Part of a small language model's weights.
Architecture: learned positions, no biases in attention or MLP, tied embeddings, attention and MLP in parallel.
Training: 539M tokens, 8227 steps.
Each number is 500 + 40 x the weight over its row's rms, rounded and kept within 0 to 999. Layers, rows and columns count from 0. Numbers have three digits each. The size before them is the row's rms in percent of the matrix's.

# layer 9 attention query, 256x128, rms 0.154, rows 41-63,105-127,169-191,233-255, columns 0-63
156:447431489517467491500459514528534481467528491430543507427561436527457456573471569553525458524593464433501533511475535490499534539513459505480422484466503502528500519497508453496490504576545556
136:468461500481556419575540518570521533430579531562472503524553532479427475412505522501500495477507439577517486472494441568480501508471475533522461509540534515504512467510445504472544513539456423
131:461469533504435515527534474439561481490580496467492501481488514535420511545514485538444486484501464506498470532521583489508453537525520462541482571466447551512514539490487621561505493465501544
132:564457530442576476525465440495484487488502534411472479472492448458415540543482542518498486472449479581506552488466405495540499447523471542507494493514559496446526510528438429490494555436485607
122:562528525491554533543541491525522527490438484526474548516513481529564409471542418542468449543521529428510568586563467479486451475537467485453503545525465522453592488445537486428501488482468508
140:527514548540467455481468467431535479513436531477547531480539514547525421480479512483539456500554459482460479541440396499496553458536464523497495429500474511548475454472494459453553485537537441
127:465561564528496477483527480421479455514529508525478502507482491489498553469510543558502520475484511551586499479549547479465499530506492525537495536518549470493506487530448476572447485479577469
119:459417542576543546535537476474445523484453535503473529561476458433529496555457471461544440538485463527557468522487451535515523541479502545551526534493506451550472511546434427537465579474502594
135:472516472481517486493456581512455493476482506596491583485441495557476433430529515512500440489567627575490498487472528502443491513470530474505565460519541497437486441431498496502561485459579460
120:502479502519521499438443434535503442570459498548531486497422447512528536468493495573498442473486535447512500458488489505555512462451526555566529501475583482535497501482529496488511444479535482
128:503503504520535484442471532485450482475520563529504501491514465505480514523546563517544493483476591456555444586481522423507539462527506497479487588487476481483512482505482445440465505493486488
131:537513471528497496483472480531424501543514554406518555523500497512537511499487471512455570507507477433506524460497507469443470471498488560567568490510463437519482420502565398544502543513511492
131:498536470543505524507494523493522506505460445475492483455539440583462443481495506532537461380484446469523543557474521520420585454531499471483525471498520504502519515502453448504450529477537472
140:521511494486438555492556562509483538452503529543543427472532475471520549516467447466536493541496432397443529488459469461484498462480574505469505402456460526511473490525507485578567495478479497
128:511526487460466591479528432513507502563447473475455500438498534522448505410497482447530417441484526466546566479416443481507450523559518505497540453503471560424518502486502554474609455473583471
125:492458426499507447572466466460426504520490458521511601535521454468540494543492547524573464572466482500437521502502499533560522547465573514527579488464497536577499450496516537516534511445500465
112:518571513466529491500473548498501445525506459541524531511480433523550468499478542547578508601555535525530499469483490519483569504528620587529448483484486559525468525536485496502411435437466473
121:493485475453492450518532466538491540487508507529555518497461453544567497528527527575549512523506491494514524536466535510488493581434474537524438473511493480471573424537512477497572530515418455
134:530422454488457488544572508528520460514467401481513467484483550436473540373510508490511460581467526512447548512531471506439498557476480554490433553473510596515501502532487493530530533523481406
120:448485540470540579478447494480527533547512491482454490486491546501479526551477452499462502480495497425526517445512539519428526493520505526524551521449534543514524445546490490560485497528500370
121:429476455484511489505477573497414522518517498499518472525515529556379454506503534521561438430512500517520541564499546476546533454539477469506538459552593475504490473474484548538516513501509491
130:525502430484536592501519577490531426500443556504413483556543497509449488499518431409521565519409475542504537521542544447480466528476502505619573500523479434471493500526435546528526484515490499
125:547474481463532555485514545501486476457525508492480489473476473453438484571568474540556516516473506465515557524491534404556503560497485459545445527578501533441531530496480538501518458470423543
072:457458508481556517474465494497525504542493487486403574409576479507521499441482550545544468527537472503510525467441492486586499535530411474544464471466496503474462497519521403537530519571489596
089:512487453494468512576487467516566507517573505543577527506587502490485491402472362525532490497470419485529510474476497516585473516462500472483471520466522492517438478468460492473477465461548439
092:475520542582449501461438505510475546477519502478524518472523471487492532563488478437494457524438458457534516503579581469539524526487488565448455527489528539537520482483520578527499429443535498
078:612520438497516564534532530549555524467459436471479527488492391518456585561545532493520501449513551497465484471474509582477526445514528523469459536476507533501562430478466482433502531492532569
102:564488548508533564562527474461526437456490476490496545497457471445553459442549504453481461512535488552497513516482554540507520432468471456449498458500522465525527539500489441474536478526530549
086:532481544535451558496503458409485387537549531485538518477531564473506493444482396437477483527515473517481481516484519523520483531551539483467486531445511397487449473413506526536478493521486439
078:482500563492484467499552487509467461446467442567462489436451446489596464469577524475548498481509443523463432516489559481489530525548511529453554476477532473531549484534528520562507537581551551
087:468484593592510526551508410573448454576523502474489548543521558453550452443450517489526489511489465496414472508531427438491551512496540483512525442498494472486559522547535466476532524466451500
079:547460475565450491500399595514482503491536467582499468544467502548526432468499510434465472530516560541501540454512573493437571471510486471481588464554586446448485563545490442555476506526459500
091:433505485557560474487457526494557435459489607521519555562501517458528502469401450505452469463503478443541526443466440515501570502480488466505481463507572509490465456455566494556526489492512448
089:410496485466499483445476530488542561464521589559490544429473482562523520576515445499513505453503515523549493552478557529587491461514556469458485521488504564510485517507429496439501588520462477
094:512460533521478463547520473567441528482553425478509540454517500471529444489451484561492469473544497541456546505483421537491506580482496446544515524531450495520516529492501416556562399486470580
098:579550474528476431513504496466494537406453451533477468529483471489445424514527486560513520498473528512545552522549497527468514470438519566458506470472450529505547500503460513477425570448554457
086:518544498452473458471514533460488628418448486516508476496536464511512526580574493428519524508475513484457556535503544462486486497468541539537501433521516516545477560544407513526482467471496535
077:383451464494486461487557506544494519535522524551497532458473495598513515492481468514508465506514457503493526462434432517545517552553453490552547534544561537452500493559520476464566437522433521
085:543465422489555449539440449463444532523465467485443512490529430541561519398517526537503456491502498482523508471551528509490490462485476500473507625511496455471480556489505561388534517465456507
080:459488534534492480453486541480493459457524467527532436477555518530536461480487528544501488564487512524459517442487444480510533483465523485502474528517440527524557540554435485491547495508492482
091:463495477536503494495522429505595545508541472506466452498475490454520549493487561509477499520400505447533542464537484464538470532494529541478474544444520414527510467549532547471544582568491532
072:451505499432440517444505542476482514462495501511526475534447495425565551476468439525544463560479500508503469560510493587498502499572488465508491566497546491481471493468547554509532450469565524
085:508467492516525605488483485505518593521485456465544542485486548518519541520507443444496496483535428481536499456553524514461512485605465553412463539493542471484524481487583419488564423474495490
086:525471525609516493512485542480489547356429459472552474479475512508544480495511492537460490551427453564496529496524446490470459486455498470500507486488543473471482508541481498535522467503471543
085:444550546507522511499528520529550513457474454448401467459514487448566549418556451466502459503440448521481501513452536484534469571549496501490512481499535486536470487524487497549514493568493496
089:501512496485457482505510441450513438502546498527453464530555552470513502439470475560504520545550483486491586461438405543513558521432529474483570483571442451426531555507547484545520437508458501
101:487545532483532497493517520455487535547468485461488604426437458516425516498504492529487462571477468507521530550521545481486493464478600518603392456504482479478479431513478472515512465574516525
085:526556526491508517486500521509580477503469498539423492471537490485459469503558519519428507478522552414460542462550467572475466536485523532564533519514524496518548445464548449484445537491476498
086:562544471508534497477546436503453531506517515442449453514508519481497454485534506488474519555517538509525499479472515565494509548540546467531464472472484481518430452474517548552481437484505508
088:462515478559525464466506604550559514485418438422528558514520571482506441520528531510469547504504509520490495484506518552448511457526458524532577488539483465482434522424497516537491518443468545
086:519535573458554520503561484513473538543520485491499528459479431452542479501493453561527507526573518505554544467595425508535528493519419497501517533486501482573459587498464488490440538494482427
091:549500513559559533530522507527520428487531543451513552473471462423430452464524447444543487474445459469526490558509525611503486445449527510460479541497509505488540506507475529498541526522514510
088:432454493605530523477467490470531461526502434496546437476420501442466524468537471556524551509544548471460471510518513414469432526498490542532608492497484504517531460513524516498508483497492515
086:435428519477463488506489482442507557563417499505510480508569495486541465420567530583442471464510519524519522482509461485484541416522544534529544495547434473467489547522557455556521540516502518
082:547510441452465516554509624516514530496560461490487367502504512463486461484525448532466470501517536493509456512493481510534534464515504556554503495458580512492427539498467483424546593492526518
090:506475439500556478500497437466558448424560472493508526499494463516460524494437381503480447478441570567495487536507545512538557517468528563459478479549513492502484487492443483491500480406466453
081:570459528561445479491508580472453495578485472522552500480431529486510616452466505568515480493498457477565493541467497458436579438513504537490532497473500501539497464532518508404576516454455535
085:447471543589530505462569474498457501519523518466478528485469453453560538494470489493512529456531483593505479446534512422533472526518514457427454489556442474500516451539502526471482501526549437
085:509547509554434556479500507481493508512483531486473486477515558528496481551485504477594487487504470459578524604511542512461491510481502465502486445470475473487533472532468521501549467521452424
083:520525453472481458473514490522501450504585506569552531463449486494582477469577435421562536421470425526477574528506495476533477409480463578474487494548492534564493503541513533505465501449484493
092:583456480443481469461438465527461499466494539485489570487496518472482532502513571480571512550526504488475510551456448490539475524485506527553438527532508506432521536440584471491598484491500564
079:482495478498517502532484411568517519468502540586508563506558452456533547517555438604483512524393490506500474500473486462524507509516466520483517466502482504456515481595484528458500522490482486
092:470500479477477419506503411424490501462467349597498472438547516441448499424535463521546493512496498532517521485483487504486574430499508510463444540529500485505465550485418514591465554541509487
081:428550534497511455529497542508516545525442434553524526510438501406447479497457512439491464416430516508533538562522490510565506495496472480509467488540556457481531454470511548472498460468490477
089:578481459492464531508488490501464469562592457478520477534476472370526500538454489476497486485506528566510458499502471532446442492444517468575504507446474521436521521457504531615431516502463515
081:485444498514467533437483585498430537600499436510463517555458539432479509496472544448528477521531470465473470502503500520456480476509474492451460531536532566502546529562476453505467455490481592
093:438487496473383522539611486519498573546492511502431548572506554492506543473516518526479488477495503488509549452472501495463540399547506560494509510513532485533480484529466531535531478486468530
088:515493559516496580476581555498516467488469490503514448553493512544450478445479518480496448523574493510390569487446479541423478497452507536539493545482515515408444429482502557420484426501474536
079:447458529467534459483504562539486497516489582523540512474471492519422482527492414418492542538544456476484524479506530484486533485499522470473472562541530522557516444526587481517468496476506488
084:497497467523504528456506563554515486550527524446535550465585535570513489525454526512532488496457449491511477475492458479568492504512481449510419544453476452502448435458517437574514466479547504
094:495465500577464454560487514492492505498593600535539503542536504559509467479507476539555587448501542504539559528487470507483436489475472531514477508551479513494546487481436486475507537491505469
091:461503590474495481525448429479516527502550534437518529444484468568519451500523521539467487566551469489559536514476560452439478546436507493487458538507476606510506515492507589538509502420448530
097:546500469528577580506494502535533476430480500479482466458493434562504578538490534476499529473479508530508488511477488443486518426491535501582495446463516576496450505501449477498494533503436532
100:594522508441583535590561485480519490418454464497527521509505487579514457486590464537481412504487413511516504540517476475527462480480525544471471492518503506520523462436450450453436518441537416
096:506440562526507465455514511380513380510497531492525567442513514465517440531506479576454451521516485526493479559564449455526510513546469533460512458512453500517495513492438502564540458511467441
095:478554601470497457504552548475486474486472522496489502470500494476504479523545514535480534469490438493518352542508560502479470537500537493470521547486507495526492460477506507521448570489572414
098:480454526562506523503473522345471438539569520451537538520527445462513386465497549462460468475540517555483524527589502531461580566486455472549522497536466448470536532534475455522540528482420506
098:506508488470485494527490564456529426483523466596521474539483533537476404430528512467437487533535522571553603504486548497426556499394494493495572547520483422437512466490465508525512576496470469
087:489460513570508464497510393506534461488492478551508482514429475556511497423491391586467506418450475443542569510533537530497552508523493507524527561505554469504479478449467550558520469447497521
087:492504491539495477498492466434496459441455538572535445538455493494484471447546564488528482559486513551487472573490428444502544488455481520497521517452489470459513494551450446502500454538576533
091:473487555618454555516453513567459541518487487540546565519548503497536515543438498500487557516520450520475550506506459487522453551533516457468510444545477454468454489518555403506534406495465494
095:588546432499492465551513531449528528454558497527514498488472452519472481465483495547481497479500573532581552529503490592455519413484487539408486525522448439488534506497478454426492505403490501
083:445487481411480483470518522455475520490462568492523488475531498544534497508520451479535490501519466432451494483460509516424519489439599485461432489513539510563481488548505544536495586440512521
084:509479512553504567572487425517527508552503495448444543439489582441575507425517466430598531499503482493525501565458406498484557553495469465462507416471525554468511523484513508517516536504502560
089:528450495499522448601493503493475537470455551507558526538529428420526494493484579503507532499452456519496536514513450495441570477449559520523464475468469557522500576458490508480523552471552538
097:517554497469470574479506516414488453502543484527456457547518468478505540456501496542555474564558566542494491522437469520571514466464509468488507467504448544509424552506464532570442498526460463
097:492475474508544476501498514496484554516508551547526507501423479505499576490495505458505474490564514413534506482506515443500491458437510509475430442511514577539555439498477534487488612479458551
094:498419470502414426511523522526541529504473424522557493543540521434485485433474475489507420604430545517463516533464474478492446555547429560535479533443535485436521500513516495524486449493565469
093:484516448446541614511432535578503558516498545475427518457491539463542523514490482530490455447466429477497493491531488517437521533553470526526503427460522527454527441523568369497514398506492463
090:444489510560432483477481521568465560441510455495542497411508506507458532505534478466510491540567509519444585564464482495502477474478473489453601479533569454441491486554548509486514541499476517
089:496464511512512525524509564457534398452466534462495468425472534482525488454498432440509519515409450588400521523510440458507490566534470509520564531495477423499505492535497493569446519540447502
103:533526539532452502476485465490516490523533541477484480555529493434404433524496477583466499539505514525506580525478504517496527532478488515458531518558498499432547548503500436537490434419458460
# layer 9 attention key, 64x128, rms 0.163, rows 41-63, columns 0-63
111:458555533497505499515496519492450556580508515470492606461486481541460517479482470508504508549475452472556483548516538471479518460461564496560440456499484436451495448506477436532544450570473527
101:497530534491517519495491541492543487554490501505498479463555543469494488512571554564406485455550543414479524440566469561518458495470470555524505511490531487503554472481505446496470517507482461
100:550568479502507498489538440515485511526539552480449497522497519492490422503534542498463535595480541506583498466490501531467513540521536457479431472510456528498430434458530536550515432495480518
101:440543472564511503466497521538534535506447472426532505504500558502566459550496546527436532483468493510491504492527485518454498467530454530534578465535514514523474532464485516496525554468467551
103:568514535432501495589556502503505558463480452518471497540444451543549479500513407555519483515546492489551545509563488508514525465469496553544483510535548464552496533442441495469424558469511486
108:588472510567502525524489500450530402502524548439519550478536447459451479461527482490568479516477450515526476550537512547505504440445518559435480515472525502483584506507427557521553531527505464
099:437491527582496500492481503508519450509501444539472426568459541451508456477549457521501516516520518488478459526452519461476421535512516554519580516503504484502519447448544558510532504485489509
100:451459526515500499478470506435542511563396486472484510487558467504556441426531505532458510467470508536497452460502465475486563458532531520559542449557423472444476584540536470549516522538460539
101:496504480488485542553512610528499514470569487529517420505465564436498488452496502535456505543545526498515464478501492503539562478531478563537540518427576526461434529506468427455584568514521504
097:455462461541559527476538406467523468442566497509481540517467501495454494454416436545453433502449556523496515501537504502563551512471516542409496529554494474434499500515453494507530451434481490
097:521460490536456488479522578417512486530493483520551501501413518554467593468461468560538465496501475487530438580443453523466538442498497490498535510527478533525465461528473506441537526509501587
105:485480565586515481459495495500458505498505499498530527504506434452567529520453421501503521442518446571486501525537539457532470544510491464420461463562499468440525464541480492473522493466523454
106:543528522533437500523505520459478489430501493483473497451459536527469488510465496476549492474455488496591547605544527566448531505463492500504476467504450478541570454531491498492561484511476450
102:485523479427457473476557518516503501500577513574560538461481518469579459497567432441560521462440411476438569508492481529532466439443486542487462508560509527527427516544480562554490471488500484
099:544454471501479511501447445542479478536549578498492481504522553500512501451465544445568480513542480453534537526474458461533470553566507519500463514498522505447473566413576482510574486482486516
097:508516472438494457558471429507508535479483490613555562568588450460519496488563452565484502462414461518490502471459509443481570503542518527523462506475486487461498507537468552469466506470511494
094:487471503450461420506459464442488481491545446578473450473548509506450522490509503561565541529454560537521495473459465475553561503483499534448499505494483502511460552523363465562449476559503484
098:494533512505533435541486515479556547513481467545580493527419483467453457520445492367469479438451551478564497544504507494523488465454477495539461477525520432505553436492495544515474468520522498
101:521492463483445480476466505546487478560555509502567475529534505419512539513477457512528451512474540540508467541539447538490489543456489489515541459421494525423519535453511488576407514523492498
091:486437512498510580423512521464435506601464481497460474529515557401485536503475465433488459522498468557466516487497462523461491468537490494477444510486542549482575479508489452468465490466499514
095:444477503446416487511563522567487531495499558520438584497505587557490537444515512551456468518443511488489534529490518527463520407580536510540554499484554469498496468513514468498522515502424499
103:536454550531493545485552621514493439498514510491474446529498506528514486430458535467501474481540496517401525473423476449478533554486485504508537493506534477468435483533490512435475451539458537
098:493460562492489508494463551520522484539523555535538549462433496527407469531450446471452544545525459469455525531563544461484550480553487513471530572521520550503501457519549474486434460472481490
# layer 9 attention value, 64x128, rms 0.101, rows 0-19, columns 0-63
097:524523556455549427535451516503378556488516553484531479483463531600492519483552509503501444458541542528555581486433489503483457488398470525501421569536467479447477497530541465462480499461548501
098:523593495576570500467527553452482580451480507492480526519509533510474520479572555496519480448478497498490548468581463503459522510413546378479455509495492569452538563535501523529487486505548404
103:537466513489502483451496494464454467545572482549537445499438554466505483511506552427441473465544475493531489578526569461493546531467508500488457521496524453542514517488479484420431536480439462
096:449523535529585540520545500518518495514400556539549526512460471530503543455481482508434485510519509493472509404572506461548443513499528427490503502509441525552455471511502529462419494529474475
098:491443544523492502547478501541419507483441521433522540516501536524396484525498498460436556539481467408464500521574454537413529464596552527512511506560495507491503460481484547502450540491484565
103:571540472549583558501509535511505487396503512528480541450477471521449487519472494500479498490506489472416548478511481505439443577500570510515511531539442455551537483581508419486537540443517531
092:465472503471528498474479532485528453496434541520453578399493541503449453480546469513476442541444605468510500507543543489506530497492500436529480552559543477522544459537548505466501558443442481
092:545568484525518485452546504534481477563507526584444559494463507510484547487511551455479541472550529480492569518525478547393474510455465503498486497559478587510439540516520499434531472490457507
104:461424559483503511467524446561518519502459443503482483440529518423538543516472535489497515505514436545487498454510490444490597531514427498530435518529501518521484513543463536494588541465488546
098:442484502477446571499440503519529494489572511559539530474449485507484567451540516522521551487537508517497487494457569489488513481529491441492509579540500434395524497522527466554435509519522489
091:560504554520519448509470541527486496502494437468483527579522543502518510525527589468430468481498529487449549449486467541592537476467500502535483468506463509621497511442527452538483429530492545
100:521539612449448539537504537493506426550517449524506427527534463554460479437541470527503518514575494508488499462457487541516469559496465529472439483501467507540525453574482474497545551478543545
101:490498506527542516530560427486463452527426512423522413435534600474552483529538519558449409490562478517523573510483548552569443466548539450486523511505553445456460488463481490490557542525518451
102:438487469428499497475505466541459433517491547530512487530518464575526511509482490452464477539445447450547469500505495518507504567500399481430475540522545443560535473505406525557468513535564430
105:476444510430469510458540489597515520491464506517491422462491494513553532509509479569455444473552540522508505462487466500470533496491504468517516472470417489516517518493480500470505518490446588
100:477493460497541491496494454502407465497497470457431480517478460537517432539523490540509539474502413478486598480479475544485509419402527546468505532430498534538570545557485521476488568552526511
102:518395433506513495477459472501610472539525585581471453555571470558430491517496519524555493443490520536553528491510491497507444478527462523464562491465565537505491580506513529551498561477489456
099:493489463484467580571596467500544531508522551478546450554549546501541499507459430592499434503562533469573488525550510484449502550475551499475519490450478580515470506531445538437533475520497569
101:504548479494462498464510467584538523466596549538487525504524484547441523559538406468564490550559422505444465503509556509480510515407498502495548508560500478550529565448446465569472558468491481
093:445516543555414534466503513504574560494485535446509491512449540489475538533572565542470465554539530484540483518553479499509474582491494557527476444467464456535479449473496458507541533422508451
# layer 9 attention output (transposed), 256x128, rms 0.228, rows 0-19,64-83,128-147,192-210, columns 0-63
098:524563550526462525481479410445447556590549522529392526510565474497500490435526528469505509476433488537537518500480448457442483561520410520510448536509538451551440465521526504520470486528490502
090:515606504469501568459459477541497509550422490461482472504443493468520566520490464503561567465487468518489526544576500473451469481514477475462543471434502517426538549562459447467452429521525573
095:504509499489472445428523543480501526550521558462449594437541421547479520532501499515460529580477552452477535466578578531465497544522432444575491440484549493533470507518438501421524456508553476
100:524558513489415542538406519484496471511484544478521501502468515500465465449543525478483479510483420481484503555508554454505574463574544499511441503506448510482447475540517510507472431447455483
106:453491530503448595551538453533469473549565521576500420461466547491500524473429426461494482483459520523565466521512517521503504455519501482479539582461455560514511515494528479539480513466577479
104:488547542526442438529464491476509410533584595570589540567508490468481454528471478499490458518482495514456484579479524475498539460498515454513461486515496566461485460489518475489426554516569490
108:451416454495465517522509455475582484572480548531540411476540514533488506497432453523459412539489462513543551525521443548541429468537532485497501518445472506444436477463479515564476548532492363
103:501468524491491428470481545499494508503454486483492507483567499563502494479501531492479554476507438513439513492488549515431588513495445460524467402530536408526548480518584452456519532450480504
119:483506443470466518468445565476476600486507463534514399462513546516558458478471520502497475422486475479483486490485513545549533477535426525549390583469490477476516529539489448485558513512494534
102:530473549534548514480540487464512569492438434445414509495539549468472560515401501636486460527532448504545500506500432465501497519438521448517437567569462539503501507506537481479485509512511513
098:521559498480414500461437537529438499494517492463508488501449539492511486588566496600458496478517526486468515530606537483510489492422523546495518478479482535475513537521420491465510470460462537
106:505417494445429540534508493473537448528568551501551538513460527556534461477487476528470476507477494494511519535477470473468509480411508424511525491544495486473471474446487514486461593485470478
097:527520523486527441514466528491491426557523538493483458485518433533529436533498457433541447551491568487518553496580475488457511573590490524509541491504533456545484485436439567440501524410427498
097:511554484511538533509519448513480553463464463456505451464469509401499503491527584565513463426524564527437472532479487542586381513498531522504497548510472505486569521521503420477461534464489531
121:497482546489569416431468536477501515462509441461437483513495468465553500464575554460455485481461503508505538502541529491495455545504440555476455481548512457477475511558517528507539469487456519
093:480514489454542463507507517559513398560573566474508536497472455464495522461514443474481525540485589493386552515450551478476473482439484457514494455551522489526465599488470472455488480494436519
099:524537560442493516494457517467523455551553550513576532563479445479485467585555510489514500542538539419502431493588558481454544459580434455474567466493452542497498491542487535496534493468445473
089:523563428554475472544482523486473467457520454472507419487546434512483503518491490469486575561501558524444476512528467431519476540518433543546493497557481537541553465442477456509419493498481525
105:512528448518434540523487481470485506546487500466506503517545500466475554479414535537542505523521515568521537490502412530493439493387550484428541521459426480536499483454493484512498582538568532
102:521528535451522537506487529505478573460478408562460500483523462446553529457506510500494454439455501514478440496414550455494490491457456516479510507561523453476521555552548514451538484425535513
106:512537497547477477519488481491596417492491477488443467502492526446548413551421462536481465490464568505511512525551474500544500501480522473484586493466507460433486540526433518527516469491379516
090:450431538478439448494456423465487487506552472436505526461542479496535452536513550546382436600512518550555476521444518506540473421521488497505473519506486479510458467485507559528551556504486529
108:499529543501498511498503519552530428455553473487510526550434538489442540545481492521503519519568509544542473497473437455530502444510443460454477460519511559470520452521491589574506529510507517
122:451408553552491474523569466532457496457550508491436451473525469474551499538529536487503525530472556545537484493451553518387490515557518514458550490503539505500517494459565545522544513492539487
105:495512466433555499454522514381515439577512531466542537544512511556542475442531532486520480498596511494495484533547471434529514512553502468557450446561552488531480494530455531485557546486435486
100:510419509498402495487506516550439510516461443497497464455444584533514534427501557519434535473514584401553510507481517534495527546534503512463505502551531471448502512535463544562522418465410504
090:499515477564446513492552506551461492474528429446517453522530471471549498564469496505484509421523504436508595464534474538536466463545486507541533467531453427585570518571496421449526437529505557
106:528516453502454485479518549440543522488524491526515513490520582501504386517479440532474513554479543518567480543499511463530436474405509499438466515479516477446509425534445521581458516481495484
116:515527522541514502528533420468538487538542539451527527506503484530449508437540455490524494640571461491452507523467466477515480545530544425465558425542491543466544515430496462572384479522507461
097:491492489441461470523554509478466461523525518543504500599465524561531456576543558420496482536486571529461493523493523509522566447477435614448494427493509543512534494556510523436483519504427486
108:529481554463502482564494475434528444567474508500429492511500455510525420460418427521570488549489463523491540540482539514452518493532475561430498499533523521438516563482547435456425567575575448
099:488430459517526490442478486543421537442499517530449525486468534465493498571523535453498491499523427514460560509523542524423518483538550491467496536451528567441419556509461514499515468520463498
119:460463521461571511405558421497558558574487470488489550559541449468477507468452479515531519402515485509516442493536509480551473498507492531512491543529534482524531479536510513446559503538533463
110:550514543470474461511462514484505484488518435561471574544481497502532492548556484456494528467585453486533520438555495440487591504466544520470476455591528580474546523508494569567483464522459485
112:557490514495513561498540483393550495547529500444531503467510521539405480527473477487551546541539521469472499457495515531559446485463505532490518488529522485506482459527505502454490457506495465
116:539501524491434547477500506479558552437537485477540498524482534447515448433577500459479449532566468573533492441517526460500507546579472465475505450562470400469515478511512430566510442505487482
110:540570524521453504585505493557476513501526442431487552434552492539499522416502479423494501476457487506493514528494519459518501530471496519467436536540497384534439468460495449431477395508531481
114:435468541475478459421484445439451441542502543521483525413414543496490506510519503479536473484527436483513487485514556555538525451558501467527481522447523482452477481538483533559540519521493493
088:518443524481485501510451613542549534493441485471469480450498466485564478484549528509466487456417517452412557427492482418504553501544472486573493434539581556503471522515454444458460418540474479
109:491472425484507467461513483511438488537531516553505451494469494478498494569435453504490572530514506456523513510559531522487521425505563530441508509427552491528538596525544508509456532579516537
100:484500503549522501422539495532574527465371455454460525524508475415529492477473496514541520485502472473451446513524576494518499453541571471511495461520475547539554500464562509438599532477490516
094:535537507472480550501456482545488488447420496530471487476515479528462467539454498409488521482485544487454474567494589517491522524508447579581510518519510484489499461434506505445551495508468520
085:493489541516585505511518464462540503520448512445464522547523509518492406504492496524493544540465553458463513431545455537496476548512441530477538518405503520497489507489524504530575436561458569
081:516461510441526424501488479463415548477564522508429503541546487509515484473459504480561550455482449495561504540462418513519523417504514556553528506463550473512555536526434457466574503508470604
075:538549496493471449501476499484550515438539519454497497502482548522554440517519460548602542448529478520486533486430489549542465549472511501485455504457490550444476544504470460482471488470555473
093:495532449555488471489485469526546503579530470506539454522510480546448473535440519510524519444463464543473447504486489502446472451480499566555540497464558545498445531471462520557444553482520572
083:533496547455536496522512510473492513467527505580473536557459465509468509436535412469538612437483529581454520542504490537488475449465533523559531509497490474484448536449443524540447497473516520
088:494436507550509448544536513490539541500519531417510445480444456415460543452548476492488494450451455532533474469476457474538484487549528507531515540410490524456484502517428556508528498514535494
086:506596478475470475496463524473481561558476519475456491513516459511439521474528511480538472432488502470527487515576507507508461484474586495533559467445536477533532556571533441521472473513439587
113:469486492526524468467481516524505501457536478513488433519542474479574543493490460538532534571521509502507555430490466454516481587467472473445535467431516446540494530476482508511528514503525493
094:469515403486515513468501481503517574458489527531492511522446469501509443465476451540555539496525508532539508583483485427440457474508496429579489527468503517485482474485487635468521517441484518
095:587458446514511488486565457428559509387501613459510513474449524514437475498392488411533494480492507462519493542493538487489520545474489450555483506511506511515510425483453524508453500458503444
101:569496531499549493548515443560496546419465516531480493486460462491443519494445480449569480456541474528471470433515503474455536460503474482521489572444427523482501519458515519531483491423489508
096:527458520495453474445423572513547594496535535463497495515472493462505487512505472546501557512577500489515491531424533410426515466519469498559516502505442469499458506444506476423514427506474619
082:538520529520463529612496445484532535489484502492555536512485479543547418480480507486497552500458508508503502552496561509524490479459523453530452410483521573525452490437478572508542502486456486
093:528514489536506560456480478447531515496439453544480487477554499533448501539357474517541515464507516473458511522553462551523504501460530540605570465500466519451495519491499515558502545503527470
106:449512538463547545495572556505457569446479497473508583453476580474521457522470507528487464575494501470498533441484516513511498483471528489535481466539473487471512454492468545488502508501494474
082:479553457559492438468464513526516513469518483534518540466530448451480476509552523459545534563502483455497449409444493489543514502470457509458480505505466459463496544528530501608544505466491541
098:496476523493562456548505474461498462461506452508539465506513583534426424508580520513465532565501508514493505528472579519479430477547517533517399482420502473460493444533519533498529528479518515
085:517444524549566426520520449459499474560513488524518506546527566511547453489422506501543539503440452563490513526486397491525470554494494488426433496496565576527504459534520489497469461516499473
102:525440491475469536507503475463506496564512517497509551428515500600462481469529479505507523528521523537501433471489475553468520514459498517535469533474498459471413428436461457484480536521535439
110:530491502471568503514530458478518502532565508455481549527441487562475443533477455487548554487504490532518549470596477461458439574523490466480523468380483500424469574554512497508451454527501464
104:532498525542534502498463532503489613519468558554443472472543464487525512496420568465485515517499468478459523518479569594459492489553537482539499534537476561505471549461548468424477494418478482
095:578609503462520473467434471493544452549533444447520516468496565493464502430514498511489475538523416495480456517525461475570523529465437517504461506435542540555489527508497535482533439465494497
095:487489490433495497491440462501468518483508464572453482513545473480507556462493498516485479503452490506509535479511482499528573521486495580530448511445474427596544557417513472530469461512483511
106:451593454525591492463500523467526473509546481495473487566521455446525481516478460513511487577538473581459533463479467518502442515511425513517513473455455510567488487486540466457539549520540479
104:481471470509559512495415426473546489519498553483486543473508461496514596528456469532583499537512487473509391484479529506457488526504464538472472520559474543460450528462554530452507604492487454
092:493489544468497556536464496380454519596516482511496507560478517521444531413543499515515449490499471471406501453525540526462565551572511478520512433513556442551566496532494422464490447476504471
092:485505470448436467450458603521516469529544534496532524506516458534565457509498552541489476526458565502532495518474476512538509495467461503474421588515522451467509525554477494501515524522591498
096:513527489532527494517504411457509447457516529572567528444454521470464515508452522530384472470477490476497490551539480518460488549425511509490470491464491549473546519525533534517422527495563434
102:498500470569452471494554543441443489474502483549530494513515509517495543556498565498463526486512501506526520417568512500440472496517488485478529493421530424468480527532459554529588443498415538
087:488525539468556582509513463568481470540471462501504496481576504485570540552501462485513529501487455495399475474525474475488466461488428463491472482434514477465544452447563477537517588475536488
096:499499468491452447503538511515549509446507492516430525448559487545538525558470470442561516537424537488452552436503455450477533520464522465520486482444494556518426520466535498541485478459542506
100:537581482504553486523525505467579493530441500497540464485452539495493463502513549580491470502398510494434439543441520565475453474539500460518514484429456497474453478565499483479512592429464489
102:489547509474461510459493514561448504491465496556505531556470519464539518524515501505437471451525479505560518487508474496437491516525433535449458498528507480550542493456565511566529567522493527
101:509465459545475474604459448547482378553451569427514518545505495547458551516525528460500488522396532427542518559388538508491499535538454509452442497503515502571468544433524525484440518497468499
087:602433520527516492466468545462539402480472472534490492514467509504442487485484531464481549454511492451451406474520447535574516498472552492470507474460487543537496527497505495565527600591541475
103:538458524495496631550503585523476493472500513453423480484583515512505579500536549461510509543493490545484557492491445434472489507526483501535525466523501512503531498443454530502479557554514521
097:463509529432534493488553488456540459607488518451530632462458467532492481559462459489512524495531507521452509604504445466503502574478505484502538455441483453537483480500541478518516469526521548